Part of a small language model's weights: 8 layers.
Each number is 50 + 15 x the weight over its row's rms, rounded and kept within 0 to 99. Layers, rows and columns count from 0. The size before them is the row's rms in percent of the matrix's.

# gate: layer 5 MLP gate, 1216x448, rms 0.103, rows 789-798, columns 224-335
# up: layer 5 MLP up, 1216x448, rms 0.109, rows 789-798, columns 224-335
# down: layer 5 MLP down (transposed), 1216x448, rms 0.103, rows 789-797, columns 224-335
gate789 093:56 49 54 59 75 34 49 48 21 99 56 40 35 57 68 11 42 42 36 29 49 27 54 53 57 69 62 45 41 58 52 37 48 58 60 65 60 38 35 84 58 74 72 54 42 81 49 68 44 30 62 52 57 27 67 66 61 27 42 61 65 69 53 43 40 70 40 49 33 61 78 40 65 34 35 48 59 17 55 60 63 66 64 46 68 72 63 82 48 84 51 70 32 48 45 52 68 44 64 31 61 47 36 34 54 57 59 68 50 63 59 36
up789 092:71 53 38 34 71 46 40 69 58 58 65 56 84 31 61 34 39 80 53 78 36 53 54 33 52 52 62 23 46 46 50 40 37 45 43 30 75 33 50 59 51 34 43 62 44 17 73 36 46 42 23 66 00 59 52 31 32 61 37 28 67 72 77 55 55 52 96 64 39 44 44 60 36 61 60 78 53 49 33 32 30 56 57 51 45 41 53 55 73 29 50 69 35 46 31 62 64 39 41 39 43 34 55 29 38 27 74 67 47 46 76 54
down789 096:54 18 46 68 85 78 44 50 37 18 51 70 93 34 64 72 48 46 33 60 49 64 67 63 48 51 78 50 52 55 43 49 45 60 38 43 52 21 56 32 47 66 23 42 53 42 52 65 71 56 54 48 31 43 55 17 66 56 20 71 49 67 44 62 48 34 50 61 39 47 58 47 36 21 42 57 49 51 41 33 37 43 43 53 67 55 49 48 34 31 62 17 38 39 37 52 35 77 37 45 00 51 38 49 06 67 23 71 59 52 43 67
gate790 096:61 60 53 32 44 72 79 60 65 36 50 42 26 40 62 56 47 59 52 70 80 33 21 53 44 50 33 43 52 70 49 34 56 61 51 34 54 54 62 42 78 62 39 38 44 46 38 62 57 41 49 58 54 46 70 74 43 30 68 50 46 40 66 34 43 34 40 62 51 37 69 42 78 39 49 30 25 39 49 49 36 22 36 25 42 75 31 16 67 87 64 25 45 41 70 66 79 22 48 61 26 51 35 65 77 44 35 37 40 54 44 46
up790 098:12 73 27 48 43 15 68 38 68 27 66 70 49 42 42 51 52 59 35 67 41 28 66 54 57 60 57 38 39 62 25 49 39 40 45 37 50 15 57 53 49 35 58 55 59 37 53 45 62 40 76 20 22 37 43 91 32 67 32 82 53 33 50 50 93 33 71 87 65 40 53 59 76 51 51 55 64 67 63 50 60 38 62 20 52 70 34 50 67 70 46 30 83 43 74 47 14 43 64 69 21 67 65 72 35 69 69 35 53 35 40 42
down790 095:48 28 41 57 55 61 40 26 67 33 45 37 34 66 23 15 28 38 49 41 44 54 34 50 28 63 45 41 29 32 62 42 45 42 35 74 63 44 76 31 77 40 37 43 60 42 68 47 30 59 64 71 28 65 51 52 54 46 51 43 56 49 18 24 64 58 59 47 38 50 75 57 57 55 43 46 45 52 67 55 56 36 56 47 49 59 32 32 58 50 52 46 66 43 44 45 40 79 36 52 65 54 41 56 44 30 69 41 40 50 68 59
gate791 100:48 41 25 43 48 13 55 52 69 50 56 34 45 70 91 80 66 43 54 33 61 33 63 48 66 71 41 28 55 38 63 51 55 45 39 33 74 53 39 47 53 70 49 67 56 38 63 58 30 66 82 27 42 66 58 51 61 40 27 66 55 71 45 47 52 26 44 42 64 54 62 57 99 43 56 41 62 52 45 69 55 62 42 36 36 64 37 51 56 56 47 47 64 23 73 55 73 54 65 48 43 93 46 52 64 57 51 49 55 44 47 52
up791 105:53 33 52 47 61 32 67 71 47 42 26 48 45 63 49 53 33 58 39 55 43 41 57 40 47 66 56 66 26 50 64 74 54 38 64 55 39 77 62 30 67 66 46 31 48 39 45 42 44 40 48 48 64 39 31 53 62 63 31 85 51 43 60 46 48 37 22 17 62 62 13 44 73 86 57 67 52 51 23 34 57 59 63 36 51 51 57 40 52 36 22 57 54 83 58 37 48 33 39 54 69 44 37 62 47 61 50 54 57 46 39 49
down791 099:45 23 92 34 82 50 69 99 46 41 35 52 34 55 26 48 31 56 63 59 41 77 51 52 47 43 19 59 60 54 41 58 39 32 64 33 53 37 40 37 48 59 55 62 50 62 63 60 58 47 39 58 62 30 59 75 25 32 62 55 69 18 69 74 44 56 45 47 60 42 43 69 57 54 56 34 58 63 27 49 63 13 23 85 64 46 53 72 57 35 59 16 50 37 55 65 66 57 29 37 41 66 78 59 26 34 43 34 67 65 75 41
gate792 108:54 36 72 85 25 44 44 23 62 38 60 30 56 42 76 24 59 44 44 60 45 55 44 61 52 60 71 37 38 41 72 40 67 35 54 63 27 47 30 64 59 42 65 56 42 45 44 49 39 11 23 71 28 51 53 65 69 47 41 54 46 47 39 38 34 68 61 31 57 57 44 52 45 25 37 63 56 23 59 85 68 56 49 73 66 61 27 58 53 51 89 38 57 31 66 54 59 40 42 46 26 66 28 26 52 49 24 37 53 34 57 25
up792 109:45 77 38 52 63 50 70 37 65 54 55 63 49 61 61 50 83 42 31 21 34 81 74 67 59 53 55 34 31 55 55 31 22 48 68 59 70 36 43 79 43 37 52 47 34 40 29 55 48 39 48 68 53 66 51 51 57 52 73 39 54 46 48 56 61 79 67 51 20 23 56 45 42 61 51 66 63 45 30 60 43 65 56 57 62 76 47 28 69 70 28 58 49 52 57 47 46 58 61 31 54 93 61 63 56 26 32 81 27 47 54 37
down792 104:53 58 27 56 57 39 49 58 76 33 56 51 42 51 74 48 47 34 42 44 53 45 50 39 46 49 71 52 30 50 46 50 33 73 47 58 57 48 72 45 59 48 44 56 34 49 41 54 37 23 46 61 34 51 53 72 50 57 73 47 50 43 47 72 38 36 29 28 64 22 65 54 93 45 71 55 52 41 34 56 61 39 70 63 48 55 54 51 52 40 64 45 62 43 52 47 71 41 47 53 68 31 43 45 52 85 42 38 57 49 50 57
gate793 095:98 63 59 59 54 35 64 56 34 40 22 61 32 51 27 37 53 44 56 66 33 67 22 39 37 64 63 17 58 53 51 64 46 45 33 53 59 44 67 38 79 67 57 64 47 67 33 57 54 61 50 66 70 50 69 57 58 15 52 50 48 35 06 26 50 55 45 40 58 16 67 35 27 45 56 52 29 44 61 49 43 42 66 55 64 45 43 70 48 74 70 40 51 99 66 30 53 50 27 38 61 50 62 54 49 40 45 63 59 23 44 58
up793 095:24 34 41 21 35 34 36 46 61 74 45 57 61 38 48 26 41 56 32 69 43 60 62 48 51 56 33 48 57 35 70 22 74 66 50 55 33 22 51 53 43 51 51 51 56 52 49 37 48 72 37 65 25 53 51 17 26 53 65 39 74 67 68 44 50 40 43 60 44 43 36 38 17 38 34 34 56 51 72 43 79 29 34 28 45 57 55 29 41 49 52 53 70 33 49 43 35 38 31 37 29 26 54 64 41 62 33 46 41 72 32 61
down793 092:35 56 33 39 74 54 59 50 29 58 32 24 24 70 49 50 63 52 48 60 55 48 28 46 50 72 45 54 22 11 56 58 59 41 46 63 34 40 38 48 53 47 52 50 24 44 96 21 52 51 55 48 52 47 78 43 41 58 61 65 45 68 53 60 36 45 51 60 74 52 65 20 33 40 57 72 38 68 93 76 49 41 46 37 71 48 70 48 58 57 25 78 48 66 40 56 62 55 61 77 69 53 41 43 41 55 44 27 37 91 77 63
gate794 103:41 55 76 55 41 64 72 62 56 40 50 54 37 67 45 34 58 27 32 47 63 30 64 41 28 33 42 42 49 35 72 45 34 47 51 73 33 56 28 61 46 40 17 47 62 42 54 49 47 37 74 45 42 45 56 42 40 32 41 35 59 47 64 20 63 66 35 64 40 45 57 83 12 26 52 40 55 29 79 91 27 57 40 63 56 46 59 42 49 48 43 58 50 60 80 45 57 27 48 53 44 73 52 68 45 22 28 39 28 34 85 32
up794 107:31 50 79 73 47 55 55 49 68 45 30 64 53 39 44 40 66 64 53 44 12 52 30 27 55 26 79 64 32 47 45 63 57 54 45 43 73 36 55 72 17 24 55 73 61 68 63 45 57 93 44 54 57 39 24 46 45 52 62 44 67 39 00 38 39 24 23 29 59 41 63 60 38 49 68 65 72 46 59 33 39 69 52 44 33 45 54 53 33 47 34 62 38 60 39 32 47 42 58 66 58 28 62 66 40 84 44 63 88 51 64 59
down794 102:47 39 87 71 49 34 56 15 56 52 40 45 38 31 35 54 37 54 48 43 50 59 76 09 52 57 46 87 29 26 25 41 30 50 75 49 62 53 34 44 52 51 35 78 56 44 50 78 49 66 36 59 82 57 47 43 35 52 64 64 66 51 50 63 34 41 49 38 71 59 57 58 70 31 49 99 61 63 58 39 46 58 34 32 38 59 58 52 59 60 23 38 28 32 55 68 44 57 72 49 78 32 66 31 34 39 39 64 61 25 43 85
gate795 093:74 52 68 64 66 72 73 50 22 66 57 53 39 27 49 52 32 47 56 62 81 37 52 60 63 25 36 55 51 76 64 52 55 56 65 45 27 54 49 66 53 34 23 47 61 36 57 48 66 54 23 54 40 35 78 51 62 55 37 68 57 50 62 48 53 55 51 46 45 25 59 29 27 31 47 63 37 19 78 38 32 48 63 60 19 61 48 58 63 35 32 68 50 46 55 55 49 71 46 45 31 54 01 50 47 55 40 51 22 54 09 57
up795 091:45 49 41 59 81 40 85 35 38 31 45 60 41 30 55 40 48 71 42 36 64 45 30 32 32 31 19 43 40 69 55 23 59 78 66 44 69 81 69 51 79 56 73 62 62 40 47 57 28 42 37 61 37 43 51 51 81 44 52 46 46 46 20 56 81 67 70 71 49 91 53 43 48 25 48 52 50 59 70 48 30 45 60 39 27 59 43 65 34 49 50 44 55 66 55 71 51 32 58 48 44 37 56 64 44 61 47 42 45 23 47 57
down795 087:51 56 48 14 32 60 55 72 31 49 22 50 50 58 44 47 57 60 45 89 74 78 43 61 68 45 35 67 30 69 59 43 30 16 50 31 53 35 33 46 48 39 26 65 47 33 39 62 36 45 23 53 55 67 31 37 49 27 74 39 34 62 58 44 25 50 36 37 37 46 53 27 59 59 59 50 45 59 62 35 92 25 31 21 43 67 55 46 44 56 53 24 47 41 53 44 23 34 65 64 47 42 64 51 60 75 49 45 57 61 65 56
gate796 097:56 56 58 48 79 72 54 39 47 67 48 71 63 37 54 61 49 69 62 53 48 30 58 37 46 29 45 28 34 44 56 60 36 37 55 76 71 46 44 43 67 36 41 58 70 29 40 30 63 35 49 70 72 51 42 22 55 56 48 43 64 60 22 58 48 29 55 55 61 64 66 61 75 55 42 66 40 51 53 41 32 49 75 66 49 31 23 65 79 62 50 55 56 41 56 39 56 33 37 27 51 44 48 27 77 44 55 39 63 17 32 70
up796 093:24 57 59 44 20 39 43 42 38 72 36 24 52 50 41 52 62 71 66 25 79 46 64 38 35 41 63 40 45 38 56 42 60 72 43 32 46 46 71 36 48 67 20 49 40 46 44 50 55 56 34 63 35 38 52 43 42 36 35 25 43 58 47 32 35 43 20 34 45 51 41 73 64 89 47 50 47 48 59 52 38 42 61 28 61 34 40 52 34 74 54 27 46 43 65 28 46 36 67 58 38 47 46 89 71 40 39 51 48 64 99 31
down796 095:68 50 54 11 58 67 21 29 59 55 61 50 33 56 32 58 42 40 49 79 58 51 66 44 23 66 60 76 74 45 53 55 49 31 88 29 59 37 71 46 42 24 51 44 48 62 50 37 56 28 37 37 54 32 19 70 29 76 50 61 54 79 26 64 80 52 25 43 27 67 55 71 39 42 40 50 58 61 68 52 64 29 18 59 39 48 48 62 47 44 73 28 61 33 40 62 64 37 47 34 31 37 58 46 50 64 55 45 56 39 56 42
gate797 094:67 36 29 54 42 60 90 29 32 14 65 40 37 52 64 51 53 40 56 48 46 57 48 49 39 59 32 31 20 50 71 60 67 57 37 49 51 53 35 48 39 31 32 49 66 32 29 52 52 51 06 29 78 37 54 65 76 61 48 45 61 41 27 65 54 25 21 54 43 44 46 50 25 59 44 48 49 33 46 10 78 57 37 65 60 36 29 73 70 26 54 39 49 52 42 52 77 25 44 32 55 66 53 43 51 73 34 50 60 59 76 64
up797 097:16 41 55 43 66 72 61 70 30 56 30 64 49 28 61 68 32 66 70 51 37 68 41 41 34 45 46 57 73 41 62 56 52 47 54 41 42 50 29 37 59 41 70 62 45 40 61 48 65 36 53 46 98 50 38 38 48 36 67 58 70 38 57 65 40 58 61 42 46 71 64 60 29 61 72 66 33 31 63 27 42 66 41 71 60 57 30 73 73 53 77 62 47 38 66 50 56 25 60 58 23 73 58 74 28 76 67 40 55 50 57 58
down797 094:48 67 29 45 53 44 63 32 57 70 25 54 55 44 33 68 56 60 48 60 52 31 34 19 34 56 67 51 46 58 68 68 41 75 46 46 61 62 51 45 34 64 55 36 80 53 24 58 54 54 51 20 19 26 54 54 50 53 38 45 36 36 55 38 47 60 23 57 45 33 44 54 32 22 59 49 47 74 64 66 59 46 59 83 62 21 61 54 38 55 51 21 45 55 38 44 72 64 56 58 39 36 45 31 74 37 63 32 56 58 32 57
gate798 103:39 52 70 56 49 30 63 34 62 36 51 41 44 58 44 55 64 48 57 55 45 32 66 47 52 75 47 36 66 38 57 33 48 36 45 25 54 46 67 62 42 78 00 45 40 45 55 65 52 42 75 71 64 67 38 26 56 59 41 77 58 28 71 64 81 79 58 59 55 33 50 33 67 28 40 43 46 63 39 52 40 37 50 53 51 56 57 46 63 51 16 26 72 59 70 61 38 65 65 57 69 57 47 49 52 51 51 20 39 66 36 58
up798 100:35 20 79 46 54 49 66 60 43 69 25 30 66 33 53 32 46 39 65 22 33 32 42 30 75 70 70 57 73 32 37 44 63 52 29 46 60 52 21 50 43 49 29 52 43 48 53 69 49 53 52 89 60 77 51 41 37 35 38 47 58 43 60 64 57 43 78 44 70 61 54 77 52 41 43 60 15 12 27 55 52 72 30 38 40 56 46 54 48 44 50 59 29 58 50 48 59 59 38 74 82 79 56 49 42 51 37 60 27 41 30 65